{"vocab_size": 4096, "positions": "learned+rope", "max_steps": 6348}
Each number is 500 + 50 x the weight over the matrix's rms, rounded and kept within 0 to 999. Layers, rows and columns count from 0. Numbers have three digits each.

# up: layer 6 MLP up, 384x96, rms 0.157, rows 86-154, columns 0-95
# down: layer 6 MLP down (transposed), 384x96, rms 0.123, rows 86-154, columns 0-95
up86:451490479496541601392523520403422578551461622424390622520456533559526367506512417629548498543412425562473572451460561469433414547536583507455486462458541462533441583441494465400517509493497482563547462483548509508589514362460431591552546538512504416503493554526422508456496561487517548502
down86:518415435536545489491465537475463581491577501577542556465526607457481489382446484531566518500509477591585517567452585557526522521493418563507491492444500431437466476407458403505514595474470514558423594418551570406342484370505527534470516607518502556495439544539426521500505505532474481561
up87:451560549502501604445512506514423454396460396466455493594497485521498524475457602540452479602562439445577536438549574487505490545507497476486537514579466431536467463525547478417454516474536500589440510549505542524560430553503461511493494527479508505504462466505556471505476508500511488473
down87:524489476530468513461527439486504567521447456490504448527514475466538502502451498533513471559526537416512508403433537512539534501502497500513533534489470545519453491568497489536497480476523459589468605532504530468539550495349530546529447495564533418562548514575486444565386464491507448412
up88:522602502510477485503565509487422476479508582603411461473486526426612368523495498474413504542474476549518570546504546548494413621480519517467433382567506442475403559579579450524471521538482494540493429482587564530493388513503459524439621499391526516612538586507463415505515533487441539601
down88:451456611540488500557366553534480499527526514428539484525416490515459510435549603534594519476518431472516499643645518554420502570540399450505470424550485535511463427571548548556483410491565558510520580502436437467520443462419459452455441479497531508532424478494560457488491530412495547536
up89:607467656645587545415553501582516560349473333489365531522477522519490526521543504517503450408505512525554472531509559469557582513403496634500551395525529425581483507467603433470470506539521461517513449500565396500458572401474437523531528484408470485605456468450515471546459525511528542539
down89:477499505459406494463546562470483522515510572535396494430453500573458578524451469372419490465595464387459490443533517443505558385490408506518534548579540485569476531403448440482545502497530555412489462527548470575482516477467580542498497484517488486470600548538567606623473427566553455489
up90:390501464474523566481525583578501476437437455467443521507450473559540531546402489488514531515519463518408526485525448583546427507541543487567487463587487477502463483475506530406430471478580394507472450499493476506489485486466493554533470452535529523504512449538501471445491579492490496457
down90:600510480520499496566451457493464512528546512534487509509429516486433511558500483513486651596503537444489448530462501499431519484542454476467473547508563552446432459427464469512546510553471575475539529540487565520525425505465557441490536513531444466412518494394486487518552460498457424521
up91:391442555540526531490444534535457458556512529495529485460551550483431445447559543620554474514466392555483582596511499506460520560509613451508461472460451484610467487468601562413514536440551456577464507521526507441451566446497501470543546454516536432467528534556369421501515543514471493474
down91:479590508523570547535485469541502509444483426595523461493419441505517525567555486456477393464476501487491495459558537543510576466443482541430455494559558475505455528456489455442552465472496452635483476501439500551522528443539397475473463493525549466592569530431537417440510625483615513576
up92:398478480599475475420452514487421565532431472437425683456380547502502503462455473485565502429492483485462493514449586569432493573546492486615421420483544507574475593487500492513507433610486478598611480445615487468517540522453470513503440569524659492515516505455506490625429528444531473462
down92:487506546537558496439562553566447452472402479442564578480425635480557369591481400517434475413492536488502589560475469485571456419468442409510503414464405561480557486605513548550452459551550533496504510395436529572567428564525577478538546513456469476523480532442519598506527501538403572466
up93:470443542515528513419513552578442548448464574433520497474506494524510473463488518544510543530567456454525523508498476522492519500556487524505456472497573489482501523408489537446484510522485504533480452479603524606570452356461502545494496400443544472516474517530562537521414566569526513631
down93:531471510522434440483510458510553555506536436523550482446481522518449499503502510426484572549466507537500514474493487518492437502523441492503501508418527462461461524548579499598496450491533549459488449520476469510515539638485583483508501570488506463480499525555482531499537367456425603494
up94:377466463512432566432437491516475520384511470467585498543471479553509386464456487454565506539487553515477477435476587557506584464444547541546499416520482491593480531616507544479544541523540482572469408425542489474474470524572531539467475477512549552560606494516442451473458532476470446459
down94:558470506478447516405522475518518461458466541557529403401455477431489516504490532559400577574493453443519559449550515484516501524456445487471523528461562533449512523433441510441621557560441524514533554530563576491524467576413547487521487544525469511420466505457524578500549542478433482516
up95:433440450574577517391548541397454539511407497431475467544460530482504495462534550462482475541477417517467550495533562465519453466527571499546497485521519481511522595530587465569506510510522501556523490457563418495522516560577417519431480461476499531553371479516424519551414506509564544516
down95:594515488467446386514495446546491504520493480433534498453560656487452538547473488491507390503535564528493470495496522575586530495486519507565485406493504596506366511509523433494490494416462506562547363444479577402533500549411446485564569467494503629446517580527503546468559502580447471476
up96:438549531490528580488476500469439529652499531525518556475534553543553511556500525455555498484502474462569504554505534533452436482473530474415490487542460547543446559534516436490511500532441515510490500472552443420428538440454517521531480447476469568455567473474505550464489489507463516518
down96:550439472492468513558579471537580434440495513533557502507522517431478500519494595541509464485491523545456469535458496494565496446425434473516496495466522471458554457447560581531551484500516486512452533490541600515571505481515451451549482509488513509425452518508444434522517513504463483525
up97:535437554549584564442480497560454527514514587490491566523450457461587405464481543551465444524506423675509556474495530482624443529386508578566515413528472567539464527507569526505519403545475396537541509559543478565481539478525481520442516495420507551518419495569436474460442452437478502590
down97:471527413389468481464501502533461450576495558493437583528488538463530478515554363436546518511554500478478526476581457572488524488568574534462477561488479526514580547458500527420393570524446560475397430545473563553534544526484583451507476491404542525472565490445496540488437511566472525441
up98:447507500528522483437428538538500561421515508460464545473519516431580550497525483561527474546397546599526487551482433469424443542596570488542436480562454457546442502515577504490532529553492455485540520495480514508478555470544560563442496518404522469470548393550528512575499542401448500534
down98:480522502470570438423535490431526480450528514559495557438542542502563496496526550473493507553530472528491532513478444433479451415452553492460427533503463525513505462560508529452554540547463451468468487429559542549531512570463554504483478526445532539454561542461516486573508496502431511480
up99:444568613492647507462585521570509479475520495472445522386420549518503465481402503558515427407360460618412497543596503557486512467469610532458427398543549477485493560551531416516404552481524567622455453388580472487432560484473452561496517427427472422583575541526464427438458568490536535498
down99:523444586478640550425471494414578492531533427402494582510441444434414476449554408607482459580452477581402491559547459488500408449453433511459567430521541466466422633482526472473520478521474633512586564536457507444529384522530603486489445530601543490439471537476415554407512626583623557519
up100:464480457568543578458577558499518466491398484603490574469506518538472582431481368563498497470399491538469518462450543446407477536433533624502504451509455504549408501523521462481523558488471509617468473492511513393537545559537456553506580382475498487601571426514432502595522590591465437463
down100:543502426513457458440568549507493509449560567481572602516491452464563571419481524528499514573503502505552571402514541420488506601525435545426516408481507492563570492471398525550527419561482493530548433402615524457585493512531468532476418552421479513560528548498457358481450452412476551535
up101:504518480469545550453600461386534502518474571450530562478398457553523425488465562515330399641412512552522530565567455456446582442437535523491479435509525421535406445455533488605464500526488445490616471439615478476468428519441474503546491511520574502624536521573504407513536424471501452521
down101:480525504588491425467620527419579526559476587429579512467434509487580486551459555455356538621490498628427510418575570464522522463472594491452514604554480492558428466451559381537539416493551425456503391460554496532603447560507460484369449440455552523587560496522494472530431436476542609377
up102:598600539514472582488565674492586437360495447512556493386454463469507450486448477623502526449552514630480593495512486574451419491477609479529447447464497505606447473459513478546453495530525418501547460471489430554361511479538371569559505541412542487542457509464470391585510473463467575559
down102:439459459544426609315434489488505641469433610435495455472419413560494548428525616468638438459512534503501586529443475633530472480554589428480598578639481443542428552525599486475384510586429502431385543455435529465558461462498420466559444415593545552543541439420514445507478592673520509511
up103:452588474489491521479460429510469492499448432505561545410482543580463461499446468465604488599416533574548472596482452507556420445472503581522491459518529520619452430477496455524506477460532486492470471502476473479550402468409394501488607549420509555581549498618553507552474491486549435477
down103:505577553458481465463478619516502481502532436398517506571496554515471463550438545523474383542513537514436532459488577521521533510450553513517488509469498501504483479480535510560470402474484453562532557435489448471554569514580479477549489546482551474476495464501427440466436521470550492546
up104:477541469557495435484558549527510531440470462514494565464444521491547563475461398469469448513414478505470476500547499494529466586514480532500506489531530502511545516563513482497445522573549496506517501579494535504510493488507494507513528506546520535526449561460571555520446473474549556427
down104:509516525482444518502515479560583493494530498431534453523546534505467538533489574552492544517511504494552431581485469521518474465506479508432511512455568515440456464472539483482455525463480540510479522456527514484557562435488479455501502501491467478516509510489434481477508539463438475520
up105:406482564576500549519555576513455543465466494456529535503458423481470515493539493522516501441426527458577479476493546586475515537521501447512573483563563534552429560483498455493481454533486467567573468464439468503542490529495558511574458526547491488531502485495448448400480435549533524468
down105:487426489460545589510473458545575454547569481523537431574605532459390557430583565526487581440518583429476488536474468542458500448524497486471522494445530517536542463507493547521535508489484489404466544446544537473523420420467457525557483478485486459432487498504534482509505513516507440521
up106:519537532509477583457517591507493507525405449521540460487455456479473557430494548515421485524492533498604467512612461510394480437516477526486455479545544525541478551509650456492539443520440388572470479518473427488434546453454531507461490456516568506471427558563531525447469476460481543487
down106:437528430527482487435574412516534425522560427532425514391491467593547421488503461554531436496450491545561468507419445465494556452490540518520570615492583565499562539551532580490526473491522477520460580537473504531518464505451527478545441437504440519483512544472479434494503575446514497469
up107:484528563536522552459488430522439507532491478579532565512449489486547548450524468541608496469472363455488547571534515509504507616462476467568452541515485433566500563461506497454510457587538493444514496579492531446455445430534480578513535540544501508469512501474505447518446447529495468498
down107:463558569525549441510484548503537495456508486459505578518477537456415485432513589491410539557516540507512473431521518512527543430511378592423498479435522521462446412451459488552475543509533530534574482443445534485507601536514493471499569504480484493561449524529516486536501476465534509470
up108:470559500539546477470468506451437511562393528491520521517524465461478453446552498472514487554414468488538510480524526530483593502452474446526502529440550565540460526514509471452548552531401485551534451474460454489444418448498504449498556516515519607512518578488541501455467517569440538522
down108:506526523491558578523509459490511448554542523492539423412548569477544494483450502483501484514548523431500454571434521547475477504531501442471507493497553466518561505455492488575496592453497556541420540481518556437484451500471461483479541469393496499496469581486542490389523483431508489520
up109:478553525515572530469418581380570434531428587563493508447412492630595510437424485554521514478502480602467629578499435508502505506539472501541342444496418423560527570570562470481470554532540473464520494417595451517407500518402502541473599484518525469505501468529471556491473474538461546513
down109:380564575594524481303473561478478465517507447503471580456460599580549379553448516585482532541445480569545556437641482595487516490530518539413476519398531569529446589519463569472508532488531445515512380477506603459603553438458415574531566462529450469628469508410556477477394444466591528512
up110:490509552556462503473518513426482544429522501527571510518391570499506540508520486471485469547459528506457483445543498512500564478447520440500546425440455567543460536470571572539460402524520514583485504556384451450542521554484477448549533553472528521532529555513456498518473541433503572479
down110:568474506539555475491466514575514525463471503542468428567507443428514538519522520497461556408535508475514516525472429468459493605478520516493514505485592501432490482493456513477583548494548481444476511437522426576477539551502545552410545553507486470489432498493496465486461425404459462556
up111:488559562577582475476463579559473409486488489422489512412487472551544451481396514601503461563498540486540526534492427532508530587429482499539413474483510435624478451444525463533522632505417380589475480518511645550592520477540450521507578489401531539613444537572579455645448484463594492493
down111:452488429530477425575493564541457498594446522527593492418506361530473590466535547548579512418464504462483582624567507485489475428530406520535551520485508416493450400588485572536562493457466454457588521519465489394427552460503540478487517532437575528402462512426492510523536468454474600537
up112:468447559556573564430549589517498471479450387533388565498550501610552562450448527535400433505526412435439531497448554371516414586451555604514563481619497450567438544523574469506488535513510399534537414558514534518447514476539439681524481427432463506492518523544465427489466527435485601516
down112:493512488467557452463485555538476499496494567534597458576536497480561500536618517493440483482552494438444519528534551563381457493440622524518442476383399454464572545524424496439578519494401531475531430465624562507474490436591527478524463591446541418388433487549465419559527495457499518553
up113:521520546536494484474513604486497542457434488537510453500409490498541457480538452496485482480430473511532529580448449500516561514499476520592558553515561459492525447533474516468495474521580463516507486498479533513538491468508441481504504546495546437515499479506484434529522588488527519418
down113:501466602401517484594521476462526441462512534521557497483577561555514465554478598408488507448533463471527431519513476509493518440470481437463556441527481606381492457527506512511518511459489523461475539560516525516528525453492482466497475504485480480414512552544499533512531482509476480499
up114:400514504453565598409511481506442462525403517480527542484492495527611533478517535484503463469458529419500531510530548533430456487469515515585432473489492513493530524473521554491454508519477406548561416456595505531467548457430453542539522480519653517497540491563498430505456447541588551473
down114:469516565606490539424557487510538481517423492410541531513475509539555472426596435459417553560529533483513570498611528508537457480505543454538490485518506440546423546538523415617442536456483552460473422453489508473448494423412515549521582567448519541541498498470514471613387434494516556531
up115:487421497528507622459511528517483481518471528535525535524510462515582484477560452602526505522484496566572504494509623522460426520524464537546450494535567597504515570455494551517432459525469497502612534503486453480482453473427504493467471519465479401517465523490528467481491448498506508511
down115:496459435493458524567537447520567505496515506502578468508532498521376514510539489472556485521540392483449468488576477522503457491464437487461540467466486508508531492428569504543429570491552501514444476542506521528561486494539472473537475432467507555436437492525462557497546541520491529526
up116:530596535570580524472568606528506556376517481466529494478545537488450518476488447491429454523403520548499475510519466578502495513470460479601465391513566491514451521560541526458425493515537492601442536484541516507537526568508376515498483393472494410541504530462558412511433471421434513555
down116:566476573441552418464482414523524479546522477451404535467466525544496524514547494444483506533513529489399492584540571520481490486507530525516469472548568493451426476555573555510543530504431519519429542541529498485468488547535519430446484497519503464411501555429567541509448511483429481478
up117:515504490524511578414513519505470553466436498488444521503383513571468512484453432520505489505463518508450513478580535556452534518540510455490499502527507467541460571387498514482511492541455457537518454552556454497513527546446491547487539506483528483492454513523544545482444510467481471566
down117:474589529574601546379541495495410502466406499491415507455389564565483441435440490589463437542484503478526530518520564568446493553508585465458444512498488498561492555489517505513518490492475521580479468507571525503507527472437631553554560445465587497519431525521478510486363495514506402575
up118:466452431490528502415451578568462509541378489561523467552504474531568455422558420522513502448405497559590525422485494526435485488529504499515487564577530478635503469541461585420505429499453456605535507542511506498472539525477481465491469531438619487559488490589468379495501534534536471559
down118:509516526456458454407503536555522536484435507553457469528488575465526504458547538437498538461482507501403510482516482486516556434504490593473534492421473527449525531518564536494544591530494534462564482499600428525519553518537410361506545477485563528424487504455569493531435574500517403554
up119:449497551562575520486476503379509509443430596460456581471568453503486444448469483568596469483486492529488535486542459492535551482464524517539551484476458411480461508376453523467439508563523455614501441545606447489544605482472464511456547372401541508646376555437574481400489594480540566485
down119:513547466492623457437546589454428440473528507454483430485602534523499545491502565467506532584415549467527486520495522498490538446387499513438491572493505499485524495432467484446579469474468470438457439541462560622544544503457621568450489504461563503594620513455526482489397511494514601330
up120:554478478512484528473531523465449476508536572502472467478484585504539541459492466496451492524520522570438542497541504515480519581520538538585359480486468466508496586366563457527483519463503492488491521458493481533443516515564514589467480475480532444540486484545482535573476476427564585501
down120:414512486483558483537530547512571483519501500557594552508513477527570522504473536472499483435462589370556494479460521538517487421449460441547606469469502518519494476499389543501516550537493525526494426514519587505519552505434504421575501492450533600472518481436478483436504458562488434439
up121:485549420465546458485516488535503533464471495552474504444512507459560480486524572531398500425415480562505515423572506513561563507430528558520537503530503494483425578556481436485467521515520504494510452475516596513562545486490396525587456414507510512570496514424424456539471529403544483538
down121:551498477512534494455459451488593489435521457537457480465523554469519543461510543546426538543461486514514542492454529459491600386548529515536515563496506533494529476506533536566424445517576459510501465498533544472579427508536511472566497430519470506481504479490488487495424504539495380476
up122:555497480493522618415465599533518490509431476477549458550540496466480479480471419569455508499432566490519490537552473566577428491481517616505445519599560485576525534500488445399509480480549443482452493563533458529443460458391520542506481507468613573520511459636543455507426551502512531490
down122:517496467498494445432474494521535521467494489514507443473468534473529535543528522559479461509460479530543524527400492448512561524480513555503512524485489443605521345427546599431517503549569435481449495515572514557601606477551490496508474498566459514456491505492470461554476552554521345453
up123:458536495499503537460511568379499410534478527474470548501440488487586485437474560556453502534537506532526620554535479474583446494555580496499409471467463459496449489473558528513458480483481486510604485594576491516489521531450533522464482517471579456537464541542444456575422533355535522531
down123:485543508551466484457464600561518515462494464568509541490473416536501516446412537494459441483444535523555516477423536529395512475430459528596582534497521471545500439542433549461558564543496399527476440442547542561589583506509431549582492548401484492537442529541424427553548502459527481426
up124:514531512606546476418465506513477515498440474464455540509482556500506517465481554494461463547487488577510526451520463541540533556444493569530408426507597556507452540464555463473542468592543551517560444497553504516454529454500476587423484436511547484525456495520557482477446462497504530597
down124:399592585614511455392547513463518439416447414480395601491533570477536429513394499528517400529419561456584504452533467552459531527516527543473501491507662497471469464537503487549442508489540479561569432498518564559479464498370548530567563414536619541501475466550471505480404479613502465467
up125:431436467576496475471600511523482405554429540427413629471539463469472533472507538506401432536446517529540522463515429576550541521451565510594476436429592457570477437463473532459467447532611487509596441395552447547585458448478559486475565497462578520626533554379592473425481445435433566569
down125:489623476516462444448480465423496541514527563491486403413551425507560458466470517407400518386498486519394545600470471521565434474440527524450507613481509619556444513575576481513574455512491444585560538430511603539440614480542519481419601518337511455456465541588549606409493489478493558496
up126:462526518497490509403491479431472535536496423485532545472569468514512481518530483557583439460494548532506554551480564581495531507488609476435512362575434464561454506401589498426453517511501351595532486543570411521602542530528482522446479441485581474557591467432420474517406417552556573519
down126:428461500534641422366528475577612467570392455605409477528620486580568465519460603551427393548442571491491600525596621611465408489407518468440530489545578367483431619432442571596552476464482391569520424503570528546406450446463527536540601452374481453580551560490454460483451443492542564532
up127:524533498485552500473530546435476412502515564545418493505557451490580474502569431499534490495456467526493570494435494483506508459451483531439434521566543462572511575473420407504479530546471473515497478421571507464560496454422475521497446494431553441548590447504475479575499504520576520476
down127:532461425562478466536540552525494545482524468598475480491481541508363555492549496510528498567436502412521432435536454499503467523468490529478516546472473570491431375461540496487540478535488564475538472476453494450558474619502512600469461443574458561525524486446550562531530451483533385535
up128:440469575511488506427469598504429497569493455414482486535411603571572497565533512542475425496510473499632538407578488610463552464489609483477500466509492500536476627471534534467484426484497443483642467537483547453507505490546403556478556346503535559540441423616403354455498475536504450605
down128:485598482581540504502578469475493510421484533431440605480538521544497470496543499478521601517436501531459506572397527500497480553583367475525476484496481440491430371434459417544445525618603561511432545419574473502525478425458590535475393598562481417527608532521566606528518515433437648366
up129:577503517567540479440474494490449444433482470408460503482433492518497551471451515510526493538485547546549464437523568600424428462536520445462509506534531549492515522523511482549524497526539488548566528530422573544508497428542544504522441514500565514524509558491480523550454443500567490569
down129:506525547526477515505473503523564462521484516561522488495547508462546481487538467528468490529498500537450558494416484439502531483530492516510478532499487472530498479443481466447505530473598527528454500482585510479469490490499405503552480497429512511585497443527502486468508506439509464487
up130:438534481501572492400550524544426484476485488558576510417555502581512444463423398572568385541451512561569480486474606590573569469527589569472542493490487471633395541548521420498439433457417484596535450482488502486469491547520509490558532499447467460489531471540453503465422477573544486414
down130:532464467462394467526479532469488477567439410551526567564490533492514577396591541523544485432575474510565545462592457443447497504479457493539467439524469628520487554528379471476482581529505486484567510541459384465447502441448502484598495553486513449492539518565539428436533492533583479460
up131:446529586585482494374559450546521484446479467568412513529548473511546345437533481444550522564530465524512498483509558471460491478503565635559536502554525314538505509473633463528544525546562456525507457462599471567503434466480484575454542434420528473477476504499504456415449466590418494615
down131:495479522423445407448531589534478546408380465455448468455580491502547558527581522449567544606570577370617547488474514633499494535477534465520459545433526605462500505537504487483505500479474453444520465433459537540541467521365446535536624537473533440518408489577508587370508445506492509454
up132:531570525455526474508510550538472444497507550496542615477457570446529519439419546542409370405427503497464535514486520519472441487495485486527327451504447536615475562461482515517505543432556406549496448488555491455457573583515573536486619567516543466561509481493466546593509398394441594412
down132:556557436456524506595526555480523460498524501548528457477485405522559513491483547475577574364649402416497563574490512527505474494519522459513529508571518503525516451377459555508569554489447464509546481490590420484411536430494508419466528478443509431331498507518491507544552542427532492513
up133:479550498559513521367460454554431459559452449526505514403462482479550488468519463509536414486474431530541559435534496542453441486577559595595479554511549507460400522507456508496494514495457452493532524556561475437511402549554487632472472579530481484532487389494415459498426468581564439577
down133:469484543537409451511453516566439514507489553522463486417455615429466418557540430520540505475415488471469452413564453456481446392503598581552504502590524520401553540510456467605557534397507519582588534503493504513566492539482575457471405502454435537516466391503569649594388483617571489520
up134:558524456549481464457504499412439508473444480462518569482512487506496457482569414521494469543420490538448626456544478502519555605594520483535461405469481453469519513503460563553428576591550462546507468430482546553537428490524439521479658579566567510513491545567504417469454498462576521425
down134:509533513390536542473514511486473565504478500435482486478468523561513554472565574490427538501552519403542557547504595464549451513512556480535424506544512419457536494465425472538505486453462529504461500509539435424497553411462435559508492511463479531497544432485516488532453508571476492519
up135:523560541575509529443593571547539456512488516522445591474462442498541450464450420539466428441487563623536492496534525543473482475493492548469504522496587432570494475486506399502497459435598573512483487456524491564452503524606555519545454449477504491582529512562443399474442484396535554450
down135:506497562529457534447489477525463535540506494540370489608508467395515457462496543518492546460560491530558552425536473499568447442411488571519519462465491501480520540465545421461439569524441514510485485483492521511462599524542470570479622560453548483479505454486604508448499497436509470494
up136:426593530512461572477518520513503570487405549540546452428440472463507474487471547514476549530560470468516470518573546514428512528447610555593471363578569540519455500573545477469453555550441460557476384461500467490484552489536473553529541517492538420559430430483528517440433526516553514468
down136:500453455500527513465529479509524539471507477599502518487476449423490497447476440552487499429463525449483596501417511403516419485564471435548618558475532536527440563495466507486591549487523521497504545518489511448509455524404555539581536510506513523452498509435486571479554521482362471560
up137:464584526465459502450454448453449452475501468490482520434515536502530454497479516480551540462487528518448544570503551499456525488522519646493495455540428560578465561453537384438518572511488445561534447520514508579478439521567495445469462434479459480568497411508470569447518488564460455519
down137:418463491580501451502464470501502486444446450507540511500431517524544526532539473446547564502463499459485580470502495437413484483503440598540516527445518558466598486481477457443542566509486448521487501531460547504507458466542463497524487513508583516430548579456541480461522515517539524562
up138:509483460462446591433467584573466461544431504441443540461543465496536434471472528505516481436503512556498542512526605562606477512610547526464475464557488515570477514518547519482504455537547414417557458505562498544542513412543546507475566564436518411550609499481388495467431438589478435511
down138:514527598445476487543517465492500521399517504556560474486449509519409599566492462500590522536425441507503491509462511476563465468581527489507471449468476476457489466507520526473489536569415447425483548485401534536453363507425533602472481460580462528439564530433638521613569549482457486470
up139:528477440505535564447638476486498446342429488416496527475538496516441466430486531521497500569451479520454514501467531507527509538492600467451469441475544432515377517516510379539545502503486498476517501429526543452439587521490480614543567536442618549577516495552480482452442556532589548470
down139:549558495486486476565502563496514644557519541489465549540511448430337487395557509483459565535544496446540514525491558408469418489527416499507538476483485472462462481547429456538525559551532580448550487415487478478566514487546496514606495510579496457436600549459483486525514433487390430477
up140:501543568541455523509465499408534576499457512460508498490445457478498520393502567483594343592475454473482508589472482512445603567447471486605525520430557422576433500558577450516513500490570475550561502402624449508501431463478411518486474513440521530615533484499453355501461576559465481412
down140:482610521519535407511509477556584406519506518528547504458437441507575502548381514422477448483483504476507468491567456468563432419461456587583441487585471435463378508569495526433539428504523491478499479629502579533380500533583546525454523445475512434503519626482529529560551536413465576536
up141:488662610569447513490456488483496538573494481576498520472518472461560438523560478486536481427425573528528472505530536517431523527467536520486489392511500551564502407589507491439479499621451493492631471554533551469549539580447525517476537473488533506563435506454477539416470500527462433482
down141:517552511449484489440511499579528486566552432467571472515447470455524538515511453532463516459487472516504458496469531500525406473445499496499545487496489553423492466413547580514599575484504526425463554465530555490581520449452512443523532530503552471435519557491466565502519535422462480496
up142:424505464516556486405605524502513554527537500509462541496509432485517462393467488587508462451509541479636593514489561477421501524458510495524554471539544412511422541533441527499537479529475396595523535517458470441532556392503456506542519460469482527546488552458474464493451535486464513504
down142:601492456498504482554450550447589534432494512479449387551485585404423444497599574490472519530549516500540500508478454585508536457534410548519412427428454474451536487354476507454550550508423531495539559444559557477575496517509522504449568497489522500517488546484534511488516485475554464571
up143:484569553564554509447493618476489599471462480490545535518461482493478518436499523522495460529404514526551509531541495531478552531497472532525457491506559465527467509443526509474460489611520462508582467408532515512499475446476443586505526446504554510496467497518493442483455492491520481540
down143:480590538578551560302516573453473485422401524535401547516394599504568506432424437556496446527450536522540569513562493567470492557546598500527456438493496496541408525582478453475486515525476465578556400446559502478449480447467587610527518466499564446513469560535500485519395454489527479564
up144:461469537531482448476445519435452523522526519473552488510395513470546502434458477560503520437476492492535496437522485580558530618561453417467417474499537471510526538489543535532525443532451489514489440544425554508515542475575502512557475547520479524464585515539509475536446517432585534473
down144:519518501465585480471494521591580490458446515505468493461511468568544536528563528420491519585524506471380502565500514451604384471503520597524563475491469471455489464503462533444469527583567479584475412468570525442441510467497468581473571457518485474472472502482521482528494445474458494456
up145:397555580542610482504508541539517468470481535591499510398525449523502454482445454541543513454521503521553536550479384584472545561514573476519420523478446435584513462521538486503502524483550502522453445486528550501515510550508427528474530558408549528545423507499470463606486462468519480590
down145:503511458448542371491553445538430484497503467586532494473418450488548500513487489493572575460507487404522574526568456405498535509505487503439495482482482533502487497490456469564534489535483583492533468548511550470463465468487549465504498482508499503431551573488570514532571491596550486535
up146:448547468484485489516421445513433478439520453531534518599480539540591492462498455575449469497511402552525555535479474552388465566534556530550409471478519534555500464577418500453503541618591399559545506549556444518419424548515551570478527472596651524512540519512442536475498465461443469518
down146:560547481549555453591480586518492525516546530433495502561553489453476516458435480505430462499473482530506464483454542503526496454497476460513534416438508547599508568470473419548530501468456479572545543488510527507561460486490530514469542530426479486523495547507431472485542398406564495486
up147:416586538501545518443420396490477467598491572504422654387502576510526534479499433423537479449529490494493630559541655523403512492453557408527469427578476459590423570572466430515552541591494512530568466555452499556492490528560460484422578493458449481523458459494584429527472496542527450566
down147:446500566543532490441421496484657505512536499544444538491513386500574526395541489426515470511483420506467569499491441445551570514337531536529432502582529457548544478499547525540572502537603503521443457442555497491428449495583344508483494486435548502403435642589451461525548560379535549541
up148:523564527514472529475491539526464571455417558539533555545423480516505560402473522494488456474438460512455502523490478487507519520498529513485495516498526485503450510470498520471490561549504481551584413451566554487486496440446544561516502455503533496454463500493501475584430505509478477529
down148:514573505507580577380568476469518520417391533593446567498378569539569460415470511549506418485447484538523515476523486505515506566487575481453439460526505524568454591555509480483477548532539454607538361470527527479450482426410636603603524487546550509501425558484462496541368448466413476550
up149:468502467551535565381560498433442470521458515523548515505462489529622510474517478505430439586496487502479568381566417599520491577487539567492351547494462500471532502498439603387511487548517465524449477479509448522470507501402402573562530504557526513548504454534562473545411518453599479523
down149:500556524563492503452437479504522540555487527402424458531466500503479508466526550497584408557582391594602499486501523514509489453450586472491537436504592441569450510553542435569492447503496401462620508540453541565614456527511443579492476338512461490515595416543495425495389514548532530434
up150:410508475508497633438517553394406491455444474518467539561531482526482466518482541542459457560495449571574507617443469558467513563542528531515441501546519485523495482471585452442500440500549492582482474496519584467571539449480496499463497439559529595447532410499505448635422556389504475575
down150:393570497490423453477520495405382530523534453438430671482440487502474506536498415440498517502439485500545419449529436590485551551554543442501523501532532499444495462424579488483522530551537510536493463452524511543618523494557505502515498465651565548481608432448575497556423617521465422511
up151:462586540541494506455514503497534557410405516476497541542435437498496539418437434474477422477487565553515491523483484505520490555517527526531490507512568537510499531524497494450495536540517495607486436498532538477495499505413549605547474491530543503531549552493495475474428503477529516489
down151:518590535554545544391546473391494526454394542572408548499388581471552504413437498534520381518506507493519537520529465481541499571505573505520448521490487481566495581529497387470460532531518474579509388505488508479369459486426608616579585485534579515435434516505522519455451428506468526573
up152:438489592545475615403567597400459580482399521473514512527418476500563524463449515532540465479464408521446661637573493442451566612563516497521470596537472394533481452545537378417407474547593531565427481439543413482497544506544476620577598475477510536518429517451460503551489643396434502516
down152:365558620548556379527395527438537424334490694533558443503587386438573475443541464586453592500537471476496522454556518544493489465509488543532487382502496506503546524485416524593637580472470406361582416453429498557433503464448612512448639433423529481530495584590366499539528395482575479516
up153:492467503469472533445459472523436522541456536627444570445431524543523359501476562462582367526513560547460478523507469599503522472509539566450430479539494496581501462540513466482433505540488517564567446437615518472531346447494448479616589537468574466529543542536527462491545597584479469454
down153:511403521443468433459626493428473487468462516530479541567493597444495427530529590537517461495562557602471506546496447495481558419506575548495583501540512425492594461502527427507449432545464533506596525477561441442605502503472416483570571479553385457509484469550503510419496587466536500400
up154:441576492478464461412394453446361513570467526520494518447546522553513467465537390440504490476479480475495585568565538534541499512473565497537459381561531441542394559490450560464516556517535514563585515558572473480469485539511428528509586549420592448582464548539424502478448476508562517523
down154:571530560522537426600549557562461485587546500520503433402505510528484492441536451560550372428551495466549492470579506450598500463406445522534526522605456517607599537496501560487528477384502576498523505456526470427487413458447465501468480450416464514425472465491517500483479545567468549465